Each number is 200 + 40 x the weight over its row's rms, rounded and kept within 0 to 999. Layers, rows and columns count from 0. The size before them is the row's rms in percent of the matrix's.

# down: layer 2 MLP down (transposed), 5120x1024, rms 0.0135, rows 716-742, columns 128-255
# up: layer 2 MLP up, 5120x1024, rms 0.0676, rows 717-743, columns 128-255
down716,118,247,216,153,167,238,169,195,218,257,144,111,147,270,185,193,180,226,109,154,169,230,173,239,170,229,181,148,209,225,169,193,149,236,236,161,252,180,274,193,210,186,167,205,164,208,282,171,212,207,194,168,185,146,202,222,206,242,187,164,149,94,167,181,191,204,183,170,245,315,156,224,216,224,212,217,167,227,190,243,237,198,176,243,175,207,232,258,182,224,184,202,196,200,158,192,142,178,244,107,205,112,247,124,276,130,142,204,113,153,181,158,251,189,221,226,154,223,223,215,226,142,89,174,180,172,139,131,137
up717,098,217,238,169,198,206,83,188,161,236,238,150,185,214,201,172,181,231,208,254,162,186,187,123,147,176,266,108,211,200,201,192,200,184,182,153,149,153,138,179,248,183,250,198,208,161,161,197,205,148,144,214,162,207,152,192,232,279,240,199,157,197,217,232,175,252,154,167,228,248,191,203,190,249,255,145,223,235,215,257,256,239,180,125,156,167,248,217,193,179,189,126,173,173,240,204,205,206,186,191,147,238,180,206,185,157,144,253,215,164,150,200,215,199,237,229,227,172,175,251,163,169,164,159,157,257,192,262,177
down717,100,194,185,163,215,222,182,237,207,142,293,197,193,229,236,184,192,215,212,150,178,210,174,190,228,139,172,182,186,227,127,251,180,201,195,151,190,197,238,165,200,194,216,234,196,327,218,207,219,243,301,121,241,280,305,269,198,183,254,272,222,218,258,250,174,195,196,182,202,163,190,194,284,130,208,230,199,286,187,236,197,222,166,243,131,176,220,161,224,163,215,203,226,129,233,161,176,209,231,186,161,248,200,187,136,229,142,266,171,153,184,165,188,188,133,166,154,221,185,251,191,215,140,209,204,237,241,225,180
up718,092,181,174,132,182,195,206,182,243,186,215,213,184,224,204,197,205,124,177,205,128,160,211,195,151,201,187,199,179,190,248,216,261,146,227,267,226,241,232,78,152,229,195,197,202,244,187,168,192,141,198,197,181,180,172,208,174,146,208,165,183,205,257,183,163,212,160,159,215,230,158,202,236,172,167,224,144,173,188,182,191,200,183,157,191,248,116,183,168,195,228,247,226,202,211,292,218,228,181,141,119,177,187,256,195,147,198,205,230,256,256,257,181,248,199,164,178,204,235,149,170,198,262,241,110,105,171,217,321
down718,095,198,142,158,216,173,186,302,167,162,207,201,231,208,197,177,175,213,188,225,194,222,221,220,207,207,128,180,241,221,219,178,182,211,215,273,207,173,203,194,172,193,279,235,196,207,166,160,252,201,118,210,175,203,265,183,176,156,147,184,216,208,243,196,193,132,198,166,166,225,264,187,199,130,250,211,209,212,91,210,193,136,208,282,194,222,207,182,231,163,165,200,140,225,166,228,232,197,190,226,177,171,127,132,210,230,193,201,245,184,134,160,149,144,272,165,221,185,204,178,250,211,193,142,145,240,178,229,171
up719,096,227,165,137,204,196,189,174,286,140,199,195,216,239,180,221,147,250,250,246,168,262,233,215,187,237,188,254,173,239,218,190,181,173,180,219,198,212,158,258,161,186,198,229,189,155,190,222,290,265,193,196,194,175,162,226,240,158,252,77,144,181,231,251,253,230,232,198,248,155,224,220,233,245,174,237,198,204,102,91,190,213,128,244,228,185,156,269,226,172,245,202,198,212,205,199,180,181,151,87,151,197,174,148,253,118,196,274,266,226,160,137,144,226,185,254,215,167,179,197,125,149,212,230,181,165,165,114,163
down719,102,151,138,139,214,160,211,235,192,185,188,277,298,237,182,265,222,172,178,219,233,215,225,246,208,177,179,252,203,242,209,192,159,190,148,130,216,158,166,246,229,275,184,150,211,180,197,176,226,165,204,152,203,275,163,259,229,194,172,204,209,214,238,227,189,189,225,206,266,259,268,226,215,247,229,257,211,206,279,203,112,191,227,184,184,212,132,227,181,163,238,177,195,209,228,171,212,186,158,129,119,214,157,149,173,148,196,201,225,96,231,150,182,281,204,182,167,195,221,207,132,176,238,176,184,257,155,177,220
up720,119,184,188,174,205,188,167,167,206,237,136,241,235,180,237,183,240,250,221,272,227,164,154,239,240,201,210,155,169,177,219,211,194,219,252,171,185,272,177,148,158,204,274,248,232,217,194,189,196,129,266,275,227,296,213,129,218,173,233,197,219,217,166,229,177,217,230,164,228,180,193,203,176,210,235,146,230,197,178,102,183,208,210,200,230,252,224,211,239,181,207,164,219,237,154,171,272,246,70,236,228,204,152,137,207,232,198,256,179,187,164,167,132,220,233,272,243,238,212,219,140,232,184,208,183,179,139,147,165
down720,111,177,268,178,255,249,239,165,219,182,176,194,231,246,191,239,162,262,153,165,220,144,220,201,158,230,220,154,164,221,201,196,227,210,225,172,170,255,244,163,150,169,228,175,198,233,188,188,287,137,137,219,210,219,155,129,216,179,193,274,281,262,188,231,183,183,192,168,191,216,166,202,184,231,182,259,202,183,170,77,247,225,183,249,207,160,201,215,194,211,244,206,266,225,228,200,220,184,110,178,194,228,236,183,228,129,196,234,275,207,190,193,181,225,188,172,290,227,168,123,191,187,242,286,210,131,131,190,222
up721,102,176,258,189,139,219,206,265,241,227,233,202,182,198,122,218,169,194,240,189,241,159,183,221,254,223,162,88,288,262,179,229,191,195,237,173,164,190,251,224,115,171,241,170,180,247,183,235,147,233,288,158,236,233,132,174,167,158,200,130,173,233,154,168,239,195,247,152,106,188,230,199,247,194,174,253,153,185,175,189,146,226,143,223,214,128,134,336,134,237,184,197,218,245,210,196,205,167,210,216,258,143,185,201,220,143,264,209,228,213,229,118,242,196,179,247,167,285,223,156,237,244,176,219,221,171,205,194,177
down721,100,181,230,193,168,205,192,167,228,228,190,232,180,223,211,269,153,227,219,202,134,191,163,137,238,200,150,183,148,243,250,189,183,197,248,163,240,179,214,214,113,252,175,190,195,211,241,253,226,256,242,194,182,233,140,195,238,214,106,143,130,240,191,217,164,187,176,155,204,225,157,215,265,185,211,191,200,185,182,165,143,254,233,173,209,192,195,304,200,176,213,193,203,316,200,220,160,211,162,263,129,186,160,191,201,289,180,214,238,282,248,208,266,128,189,205,214,252,263,206,206,220,173,121,205,192,209,218,179
up722,099,127,162,196,119,208,159,200,220,132,188,199,161,209,183,153,196,162,173,246,195,139,175,151,179,224,206,171,162,214,231,192,186,241,205,136,203,126,152,215,143,156,205,196,255,238,205,233,187,187,204,177,214,266,197,197,252,270,181,268,202,133,211,201,249,162,224,257,205,171,259,173,201,214,229,213,117,210,184,210,113,151,195,203,180,221,154,209,176,164,153,191,233,207,197,237,217,171,199,201,176,248,195,186,255,143,136,170,222,174,181,139,174,253,159,158,251,169,208,241,146,240,204,217,180,147,191,146,153
down722,101,134,219,123,149,191,177,222,178,178,189,226,240,205,122,177,153,244,238,190,201,180,158,216,182,206,191,176,233,191,181,191,247,196,218,205,308,208,220,178,182,201,183,247,288,157,193,237,249,183,215,178,132,174,167,225,245,191,175,194,250,168,188,191,117,172,247,189,185,144,203,184,143,198,198,231,201,222,263,191,154,155,128,131,246,173,185,194,157,198,198,227,241,163,200,164,227,167,204,171,190,238,258,214,188,174,216,140,201,240,214,155,259,194,205,179,273,246,218,152,187,106,252,176,144,177,187,161,196
up723,105,173,253,161,218,203,265,220,194,174,228,193,101,140,159,243,185,181,253,245,182,195,161,119,194,203,208,207,223,176,196,209,174,225,166,214,228,141,150,188,178,123,199,230,214,193,153,134,233,117,223,154,210,175,249,200,179,226,191,243,195,250,245,218,210,159,191,190,250,183,249,233,201,162,173,185,234,206,215,224,190,191,192,152,160,216,206,179,229,216,207,140,190,185,203,112,191,245,191,163,151,214,147,141,267,230,238,171,182,192,83,185,190,219,222,193,235,225,232,191,255,233,247,127,226,177,279,260,168
down723,106,212,255,149,243,172,168,196,141,174,223,248,207,149,212,223,224,182,214,232,228,208,139,217,239,212,192,154,192,224,212,139,211,232,182,280,279,199,214,189,205,197,161,193,226,196,126,219,137,156,202,161,242,185,185,208,93,223,119,201,136,151,235,177,190,243,179,185,213,221,248,162,180,211,140,198,183,148,251,178,266,182,176,196,218,225,210,120,182,158,186,220,227,141,176,157,172,201,206,245,224,253,176,184,198,157,190,220,182,206,152,230,230,194,201,184,223,234,268,142,204,253,234,199,189,154,181,151,240
up724,107,243,219,222,163,217,105,187,208,147,135,228,200,190,275,199,192,174,231,209,228,159,170,169,100,189,190,163,150,229,201,175,133,206,239,186,190,191,238,183,223,184,221,158,200,218,219,230,210,238,242,239,254,223,249,209,217,219,293,316,273,163,169,218,246,281,183,188,176,187,252,201,170,248,214,131,184,275,205,202,97,235,284,213,240,195,227,188,168,205,161,246,237,152,190,244,206,230,241,207,210,181,243,214,213,195,236,221,223,207,208,213,146,281,226,185,185,234,185,152,157,214,279,248,283,281,156,235,228
down724,105,195,219,128,168,240,126,191,223,131,210,244,197,130,220,147,189,240,197,257,232,101,173,214,154,244,173,156,215,230,153,188,157,166,214,184,214,176,187,157,192,216,217,186,188,202,212,227,194,251,174,161,273,242,202,204,227,203,251,279,202,172,202,188,168,230,160,186,102,213,187,208,111,149,155,195,238,190,274,165,171,223,190,193,240,159,296,209,172,203,170,210,240,173,178,157,195,223,187,225,243,223,239,259,190,182,270,234,125,125,231,227,172,269,191,206,187,173,185,190,206,188,254,223,229,243,145,196,147
up725,097,156,120,213,165,150,206,156,187,180,139,174,143,196,180,192,166,132,240,220,267,107,205,230,182,181,260,207,176,174,140,200,223,214,230,232,201,291,171,300,136,163,219,77,232,195,237,160,260,279,204,178,221,230,241,187,240,208,216,287,198,234,183,237,245,205,204,187,194,203,209,233,248,154,106,133,209,310,213,206,229,200,229,215,163,243,148,227,134,256,222,200,252,169,239,254,143,255,249,232,142,212,189,162,272,254,143,147,254,173,152,183,171,202,209,209,191,195,183,179,225,173,258,138,165,235,228,159,187
down725,100,223,186,193,189,218,194,157,178,189,202,265,196,297,226,161,270,169,157,203,250,230,212,209,226,154,289,215,236,139,168,139,260,130,208,218,192,217,187,237,215,146,192,188,215,204,235,188,217,289,171,145,138,242,244,133,276,157,282,217,203,212,227,177,194,201,243,180,171,237,193,173,190,191,124,225,186,223,178,258,213,234,215,290,225,150,147,271,215,237,141,141,235,219,198,141,128,229,223,216,272,208,127,185,229,196,137,196,198,222,214,174,195,230,215,207,205,159,120,184,210,198,178,210,225,157,187,249,264
up726,096,212,189,252,216,222,138,152,156,198,212,210,260,164,185,215,199,172,157,183,237,208,296,211,187,184,154,200,289,209,261,202,266,183,213,229,182,218,161,204,234,209,164,178,173,178,230,210,175,253,179,270,251,173,121,302,174,198,234,206,209,173,171,182,202,212,160,211,138,235,140,208,178,173,176,218,210,195,226,139,246,165,252,173,227,248,177,267,195,299,174,191,225,207,253,236,230,210,200,204,200,139,144,163,172,142,182,206,190,174,269,213,238,263,182,158,200,214,200,232,238,204,247,117,161,159,235,260,185
down726,098,213,175,209,157,215,165,189,215,224,225,237,229,138,211,225,231,249,213,199,154,230,192,229,143,104,181,236,267,231,189,203,111,198,230,189,222,230,158,148,268,263,260,207,157,212,228,193,210,219,247,180,181,200,281,263,214,184,178,248,201,254,206,177,225,164,166,210,121,225,241,224,236,183,188,235,254,205,220,230,126,149,267,149,230,200,221,117,237,212,150,220,225,198,143,217,169,265,239,210,162,270,203,165,204,169,254,226,160,148,174,235,153,206,99,245,245,182,171,212,278,169,209,144,253,253,184,219,193
up727,101,224,189,219,227,137,188,153,264,277,177,225,237,123,185,239,183,180,222,214,235,135,226,211,253,141,211,142,125,229,238,80,97,215,236,194,196,198,209,216,234,190,202,167,183,142,178,181,237,198,176,160,217,200,228,222,254,203,240,179,211,207,183,291,188,240,184,209,204,192,96,141,238,205,227,171,129,110,224,200,213,171,167,220,152,251,249,241,260,158,206,135,233,236,216,209,241,226,182,132,159,175,202,137,122,185,260,235,231,260,152,134,163,239,202,202,257,201,167,162,211,207,219,246,285,206,304,235,169
down727,096,229,183,161,189,184,214,178,174,229,160,107,182,136,191,180,214,147,156,170,272,214,204,217,318,92,207,257,159,232,223,111,167,250,216,224,173,273,266,257,233,129,170,176,159,169,238,205,232,204,237,123,151,263,201,214,187,197,155,190,214,165,267,220,177,188,183,141,143,217,213,134,227,240,226,188,234,189,249,178,239,216,215,179,231,162,276,213,235,255,224,194,196,256,226,283,220,140,210,234,176,269,173,198,152,179,149,164,225,233,138,219,178,198,175,224,220,128,191,224,244,256,194,216,199,224,256,192,194
up728,096,202,194,153,193,164,277,221,215,188,70,328,174,230,274,143,201,229,241,195,217,167,221,229,178,143,170,173,287,156,215,222,200,234,268,144,234,259,234,196,189,192,283,123,200,169,171,230,213,164,125,158,229,232,176,169,201,251,125,257,259,280,152,194,176,196,160,178,162,165,239,264,203,131,189,120,194,72,181,228,224,132,144,268,192,263,177,273,204,160,204,158,209,180,234,190,190,203,214,160,191,190,101,203,300,188,232,214,228,258,187,219,211,260,212,174,181,160,240,199,228,202,226,161,193,234,180,279,201
down728,100,173,221,211,160,126,151,186,255,298,186,111,187,140,221,244,203,241,130,185,185,240,277,235,177,240,220,214,188,181,238,214,152,197,304,177,238,146,150,222,207,158,201,211,173,185,208,181,120,214,251,233,213,237,238,170,213,178,188,201,161,244,210,311,194,146,161,95,252,279,254,242,224,206,212,207,166,168,235,169,235,266,167,231,237,219,200,237,264,269,230,232,156,220,166,224,138,167,150,285,185,179,115,99,197,246,233,226,240,180,185,184,216,136,226,238,171,194,194,130,190,235,238,185,253,210,184,180,177
up729,101,270,221,256,218,199,218,229,163,195,196,235,171,230,230,145,251,280,155,281,263,238,226,212,247,100,303,271,221,154,225,232,195,191,209,170,155,162,238,205,215,132,193,190,242,208,246,214,176,223,194,167,192,159,295,210,163,179,195,167,195,280,195,129,203,188,196,193,169,208,213,198,187,238,238,166,212,249,274,194,179,138,258,246,214,204,199,194,158,114,181,232,245,205,244,232,127,227,227,284,194,186,239,218,216,189,221,214,200,247,215,175,192,173,186,248,166,237,224,183,170,180,260,114,180,121,298,227,244
down729,104,197,205,162,204,131,243,220,191,142,155,239,172,261,210,214,270,258,198,210,199,220,194,225,165,140,175,209,259,249,213,180,213,254,214,218,159,157,202,216,216,194,191,167,231,269,204,239,226,167,248,317,166,202,216,181,234,223,188,225,101,144,172,212,136,225,215,92,194,129,179,190,246,224,245,163,199,240,220,199,152,183,253,199,266,222,138,207,227,233,154,171,223,183,205,279,142,218,256,223,241,186,244,265,183,184,220,258,179,88,181,204,174,163,228,233,198,233,213,121,195,362,218,148,225,251,224,180,218
up730,098,235,237,164,130,195,213,224,294,248,189,203,211,182,139,231,182,197,206,253,191,172,191,154,246,198,231,224,158,179,183,185,253,177,234,236,188,164,176,172,141,215,211,236,229,248,148,196,202,153,229,165,186,149,202,251,206,224,235,241,226,140,257,244,189,203,262,223,255,256,141,138,170,232,187,235,208,249,244,192,214,225,146,202,180,214,230,148,226,186,168,196,199,240,233,204,141,160,205,174,252,174,164,173,205,252,166,185,170,148,164,216,127,277,178,242,185,212,195,208,181,257,165,232,219,213,189,190,201
down730,097,158,297,229,231,265,314,206,337,141,170,139,197,227,252,169,186,253,178,177,168,138,266,229,158,220,261,230,202,140,176,243,146,136,200,176,260,189,323,196,143,145,170,210,159,225,161,119,216,225,191,130,229,204,190,259,200,131,211,226,169,151,188,248,180,182,227,204,203,221,158,128,226,212,176,260,226,196,142,201,209,190,197,226,163,185,144,182,179,176,158,226,300,245,211,181,234,191,133,147,219,214,174,146,173,256,182,253,158,186,206,214,208,237,209,189,223,202,208,202,212,209,171,195,242,256,237,216,141
up731,099,224,226,190,160,160,209,203,170,248,193,183,221,193,243,141,310,182,220,174,152,207,193,208,195,199,238,250,227,221,206,180,160,159,231,205,228,182,157,207,163,232,146,179,201,184,279,147,228,245,167,215,224,162,160,214,203,201,154,148,200,214,176,207,184,184,188,197,240,169,201,214,275,147,188,164,192,274,269,202,176,210,218,275,209,264,133,172,241,267,158,208,196,180,200,191,173,249,236,178,212,197,164,182,234,244,228,209,256,255,225,214,248,221,229,247,231,169,167,253,153,178,208,256,112,202,203,208,162
down731,094,142,271,195,154,263,163,166,206,207,185,191,269,251,196,220,235,168,166,139,241,212,215,206,197,166,213,219,194,178,279,224,204,193,173,176,256,181,183,232,245,238,237,255,230,232,232,176,250,114,253,236,174,196,218,242,245,194,170,179,249,218,222,203,156,194,229,212,204,220,146,233,185,228,177,122,151,222,165,234,213,150,201,276,182,197,221,212,165,151,144,174,214,197,207,207,191,164,193,224,206,148,129,233,195,215,197,138,211,171,169,163,170,178,204,251,247,225,143,203,200,263,224,213,201,210,232,120,219
up732,098,226,206,158,222,187,116,258,186,199,239,273,195,158,242,198,168,201,210,279,205,178,240,267,203,169,168,188,191,176,214,244,123,219,205,236,213,180,204,203,175,234,153,169,255,225,195,167,169,221,186,149,203,214,189,212,169,135,155,219,156,199,208,210,192,231,180,162,261,269,224,211,221,246,271,248,249,181,176,233,214,179,268,194,232,191,195,248,258,156,208,195,228,313,197,263,188,239,235,196,177,186,212,201,216,255,255,244,195,183,151,194,204,290,157,171,245,216,220,214,253,152,163,218,266,172,184,156,151
down732,097,236,242,169,192,225,198,242,159,231,174,229,182,206,275,177,204,193,201,298,226,247,212,255,189,205,205,229,174,137,207,137,168,260,184,209,163,202,263,234,263,206,198,138,229,233,216,236,239,252,233,189,211,184,176,249,199,183,136,234,213,245,168,167,146,223,266,215,209,214,246,186,265,246,216,231,204,190,171,168,259,254,244,196,253,150,262,181,201,232,179,141,160,366,232,306,266,204,187,156,178,187,197,212,145,184,178,160,112,261,113,259,189,215,188,215,208,206,217,185,277,279,197,191,182,265,173,237,171
up733,100,191,235,156,267,241,125,219,170,149,191,180,225,153,184,237,175,177,156,212,207,181,213,169,159,124,200,192,242,170,170,260,218,211,216,232,260,165,189,218,265,259,172,276,176,175,165,189,204,276,240,187,235,199,165,214,177,247,194,136,172,219,242,208,238,246,191,175,209,155,160,197,199,141,241,205,198,179,231,156,201,224,124,184,222,212,185,166,195,131,232,145,214,210,269,166,263,249,309,206,231,189,214,223,174,206,180,120,138,240,215,235,165,307,272,184,214,248,203,160,193,146,239,168,226,179,203,239,96
down733,101,128,217,266,211,223,219,235,170,200,216,170,197,195,237,217,119,144,219,215,135,181,281,157,139,296,159,208,129,206,293,225,164,203,205,151,153,199,163,215,164,193,192,203,206,246,198,251,186,239,200,183,185,178,230,211,202,195,202,179,175,270,259,215,228,205,192,178,235,161,171,240,189,246,227,167,196,207,251,187,284,229,281,264,227,275,155,217,130,234,197,237,189,270,160,206,275,221,185,130,162,228,151,135,136,149,187,229,253,178,199,155,272,228,118,242,221,182,204,246,193,132,193,252,210,131,176,212,219
up734,103,254,234,183,199,157,201,189,275,153,233,190,177,226,199,184,264,247,211,222,172,249,158,226,206,154,170,234,232,234,177,189,254,207,202,221,180,262,193,201,270,168,182,161,227,226,203,254,153,247,243,277,154,178,189,178,126,192,173,168,279,215,254,220,166,280,206,230,203,176,231,180,225,170,213,177,249,226,216,237,135,169,158,224,174,161,195,217,225,211,188,160,144,186,132,109,156,217,194,190,180,187,179,263,255,214,229,184,208,209,214,193,191,208,253,215,251,179,196,198,163,192,167,198,152,243,173,244,116
down734,104,265,243,156,187,235,267,191,269,186,138,115,186,217,229,264,197,176,257,241,228,202,179,214,177,185,166,245,246,291,195,199,251,208,233,166,219,204,190,203,223,220,192,164,214,230,147,297,256,255,216,156,136,204,305,245,149,169,201,117,180,240,176,223,245,144,182,226,240,230,196,181,257,205,198,245,191,175,202,255,222,211,198,165,228,199,194,222,226,197,237,193,144,156,124,96,202,248,145,210,198,160,180,175,199,273,252,197,249,226,73,179,221,213,252,202,258,240,171,173,252,182,205,266,213,180,190,179,158
up735,093,206,129,160,175,209,214,153,218,158,183,247,225,149,161,188,211,188,177,232,183,174,176,246,167,173,120,164,237,178,196,230,194,181,214,175,222,218,231,195,238,175,212,185,233,157,134,308,265,158,224,213,138,225,209,259,216,181,202,205,232,199,208,191,210,270,183,229,215,161,268,189,189,264,169,213,139,207,127,172,239,231,221,155,176,173,104,240,192,233,97,235,209,192,186,199,306,210,196,261,185,221,169,188,223,227,165,187,186,221,236,264,163,175,230,160,200,211,209,209,274,286,274,205,201,237,212,219,164
down735,093,234,137,238,219,170,194,140,278,165,177,162,111,135,202,209,171,289,254,210,179,140,138,215,237,167,153,185,255,185,161,230,85,211,211,233,172,194,177,182,179,245,228,189,194,252,229,199,158,177,186,198,223,237,172,200,155,275,163,188,209,173,245,143,255,156,181,195,261,179,149,175,247,246,217,235,234,204,220,114,127,165,235,163,153,179,251,109,166,244,208,138,171,197,227,177,177,177,214,136,214,260,220,169,182,185,175,181,117,190,253,136,182,181,208,179,228,260,166,238,175,158,175,180,133,231,211,264,192
up736,098,210,122,163,153,231,232,219,239,264,217,193,235,111,245,215,178,216,235,152,263,216,151,197,180,213,210,158,230,247,175,150,132,167,165,225,230,290,252,194,200,211,150,215,189,165,205,222,171,211,233,161,237,229,194,251,195,114,182,195,142,127,215,263,178,162,128,220,183,263,205,180,257,207,155,232,265,148,218,188,173,156,159,246,261,157,214,193,128,204,225,223,149,208,175,267,225,203,159,162,209,208,194,211,226,212,209,271,208,278,163,240,166,238,223,215,137,240,224,155,242,244,210,239,266,220,194,132,146
down736,095,236,114,140,215,224,223,221,194,219,134,236,257,252,262,183,192,155,201,185,258,196,177,177,159,202,214,170,236,159,171,144,232,143,190,151,162,222,204,165,154,287,198,197,199,200,253,124,183,252,220,226,261,230,187,148,229,79,195,119,168,182,166,219,196,147,185,168,257,255,214,253,272,301,247,150,170,181,145,183,238,254,181,152,218,139,194,239,229,220,192,209,142,148,165,273,271,205,134,146,161,155,120,224,220,227,276,225,246,275,166,174,204,115,229,203,134,226,285,185,228,135,184,163,232,233,180,145,138
up737,098,210,175,207,158,179,221,175,188,237,206,184,177,219,164,212,232,126,263,172,222,258,284,134,190,207,184,168,149,136,207,261,225,253,202,233,200,100,122,209,182,224,110,188,174,220,248,163,200,228,226,215,220,167,232,200,198,99,182,203,217,200,229,237,155,217,229,230,183,227,247,186,210,287,191,244,186,303,232,217,175,244,283,207,190,217,165,242,148,263,231,159,207,222,206,191,209,189,109,229,238,220,163,211,220,193,167,202,319,224,241,187,210,161,273,177,163,162,165,138,227,152,229,183,183,134,207,226,155
down737,098,179,256,198,263,130,230,221,154,245,147,273,205,231,190,121,217,143,195,165,190,199,196,223,201,203,156,141,204,177,205,218,182,133,157,154,128,245,208,225,191,147,214,241,194,224,134,219,212,232,167,260,207,204,149,221,246,196,179,177,233,181,229,180,199,147,183,207,195,198,194,235,165,282,179,250,246,222,195,209,241,191,280,95,273,138,170,185,212,143,196,126,175,250,173,199,169,202,181,202,261,171,230,208,162,202,89,209,186,257,225,116,206,176,247,147,230,200,239,219,289,228,180,245,201,193,264,165,222
up738,099,186,193,240,204,129,224,162,306,212,274,250,311,163,185,221,167,229,198,206,217,146,187,169,220,166,313,214,121,212,168,171,196,235,199,165,216,221,229,268,207,194,190,215,243,198,194,191,262,211,172,195,178,228,215,193,242,182,155,202,176,183,198,236,236,211,155,222,219,211,215,174,200,207,276,165,146,160,212,216,187,200,229,201,260,177,246,233,244,185,170,125,117,92,230,240,216,175,215,222,202,163,193,203,118,241,204,238,218,259,191,205,197,163,211,198,219,297,222,274,259,163,136,115,169,261,103,189,160
down738,103,198,191,256,128,188,153,208,274,197,196,190,270,145,180,218,145,220,232,223,269,237,248,182,252,227,227,257,181,247,235,221,193,176,233,236,182,141,192,257,232,136,249,131,157,178,254,210,128,191,237,214,186,190,195,188,191,235,164,176,156,155,257,161,218,161,270,234,263,261,245,142,268,250,217,162,121,183,240,226,215,216,241,221,174,236,168,224,270,218,192,188,217,197,223,250,231,197,211,240,235,196,265,195,184,163,224,267,185,224,139,195,175,110,200,197,195,198,206,199,214,245,150,209,184,184,124,183,215
up739,097,188,161,193,163,229,192,245,174,155,231,199,157,226,241,191,170,255,195,241,153,266,203,179,326,177,225,189,143,154,261,178,121,190,151,180,233,148,206,244,203,189,182,157,198,186,214,201,169,240,262,165,304,208,254,202,203,170,110,197,231,197,224,229,196,106,146,171,173,324,142,202,184,203,207,118,206,150,172,174,101,235,222,143,168,254,245,231,168,170,190,212,69,142,186,157,239,214,240,187,259,181,220,200,117,185,199,220,143,210,167,205,204,229,287,155,213,191,103,176,161,138,219,205,232,179,183,184,154
down739,102,204,154,185,237,136,173,230,176,224,161,205,265,169,239,226,294,188,207,121,252,202,217,158,113,136,237,173,165,196,146,227,248,289,239,151,130,217,230,232,137,229,174,263,157,204,210,145,213,210,230,233,193,202,166,223,186,266,260,228,232,203,161,219,252,285,310,144,202,83,161,282,152,107,205,153,228,164,211,220,199,207,184,212,280,161,289,229,205,267,253,195,209,244,221,206,197,211,280,227,249,256,217,180,190,225,247,219,207,226,140,233,195,158,206,163,186,245,246,255,240,193,254,261,126,194,166,139,285
up740,105,152,177,258,234,134,224,218,223,201,273,206,170,104,241,178,260,228,207,280,198,167,175,187,196,187,189,260,247,212,180,282,202,206,190,216,162,231,266,201,233,175,208,187,130,179,210,218,203,134,237,165,241,238,219,226,207,165,180,140,224,184,212,206,205,240,333,211,197,186,241,224,213,238,202,172,191,272,96,176,178,252,155,227,179,243,170,175,248,174,198,154,183,200,189,228,170,146,207,215,135,166,236,200,266,257,280,265,264,181,211,174,221,145,146,197,219,147,156,179,210,231,154,251,236,127,293,190,195
down740,105,186,242,162,208,123,233,215,186,174,231,186,205,225,271,232,237,237,184,159,135,172,215,162,217,149,179,273,233,186,200,250,161,185,204,187,141,189,209,242,176,158,245,93,204,168,271,172,270,185,194,215,210,208,192,122,272,200,240,212,192,229,248,233,169,172,172,143,174,228,211,258,165,187,154,172,206,186,150,203,157,192,135,209,210,191,229,181,195,164,223,194,174,182,242,244,215,137,254,265,123,201,183,147,264,302,258,170,188,151,209,213,190,238,251,180,183,229,191,180,161,191,201,174,193,238,189,150,189
up741,101,213,181,241,151,171,147,157,151,198,196,242,155,200,154,222,166,267,218,202,188,233,210,257,156,212,219,271,135,156,173,236,83,162,242,224,211,178,203,218,152,221,208,177,167,165,168,233,233,297,176,142,277,181,276,219,155,203,217,200,245,167,171,220,224,193,137,202,279,212,222,166,177,231,220,150,168,228,216,258,211,177,147,228,196,238,99,302,155,134,163,164,215,191,245,205,239,231,200,220,224,150,229,227,189,247,148,170,185,235,196,183,239,253,169,197,236,219,189,196,154,169,221,183,175,184,217,210,211
down741,106,144,264,245,224,206,208,188,196,243,181,218,199,230,194,223,200,264,163,225,264,217,244,157,292,212,190,226,302,233,132,174,95,180,173,99,272,192,194,228,227,198,212,166,209,197,199,278,263,175,258,191,220,231,184,287,179,177,221,199,187,205,186,223,229,168,242,221,192,179,184,228,184,223,232,261,235,163,250,193,166,144,154,221,202,236,201,218,216,172,230,104,171,178,179,130,210,297,193,172,195,178,176,126,230,172,200,248,185,180,209,216,180,201,244,199,168,184,151,219,207,260,270,258,192,188,159,171,147
up742,097,248,225,157,189,174,166,181,226,271,257,151,247,189,171,182,212,183,219,182,165,230,153,206,192,238,227,235,180,221,230,255,172,210,260,243,261,199,250,187,166,188,206,209,220,159,318,157,220,197,176,250,116,183,208,186,181,251,202,151,266,222,171,234,243,208,150,242,228,272,157,274,184,167,188,226,163,224,238,146,261,159,170,242,210,183,190,209,252,192,216,239,223,153,216,194,215,140,203,203,230,218,216,125,90,199,182,182,232,231,234,146,180,222,197,231,134,193,235,204,149,204,175,213,243,210,142,184,251
down742,101,165,238,255,206,237,176,149,159,226,165,200,222,186,170,138,168,213,171,245,156,148,166,232,169,233,228,194,214,239,181,238,189,213,176,220,244,124,259,194,171,213,161,143,194,194,256,212,218,186,162,244,178,176,166,225,192,215,197,271,228,267,211,191,238,234,159,308,193,239,187,283,201,199,154,171,172,207,141,104,231,136,204,272,231,171,274,164,223,238,243,192,224,175,79,163,244,113,182,203,233,213,206,191,244,145,124,145,228,226,213,159,120,257,158,223,191,122,288,200,159,248,216,165,203,178,244,238,247
up743,087,98,184,204,140,212,221,240,186,153,191,149,219,186,194,196,208,187,222,219,253,218,209,224,181,287,174,233,250,205,122,162,205,164,106,234,123,157,169,175,111,103,218,285,176,277,215,255,214,267,266,162,184,248,196,186,177,132,195,170,210,119,170,265,235,168,95,213,211,206,184,155,157,184,175,180,234,173,179,213,214,261,141,231,209,225,192,154,179,132,307,202,214,240,242,237,86,199,160,99,250,235,231,277,241,164,230,178,226,187,233,210,199,189,174,125,252,279,197,154,205,295,205,207,178,249,141,177,197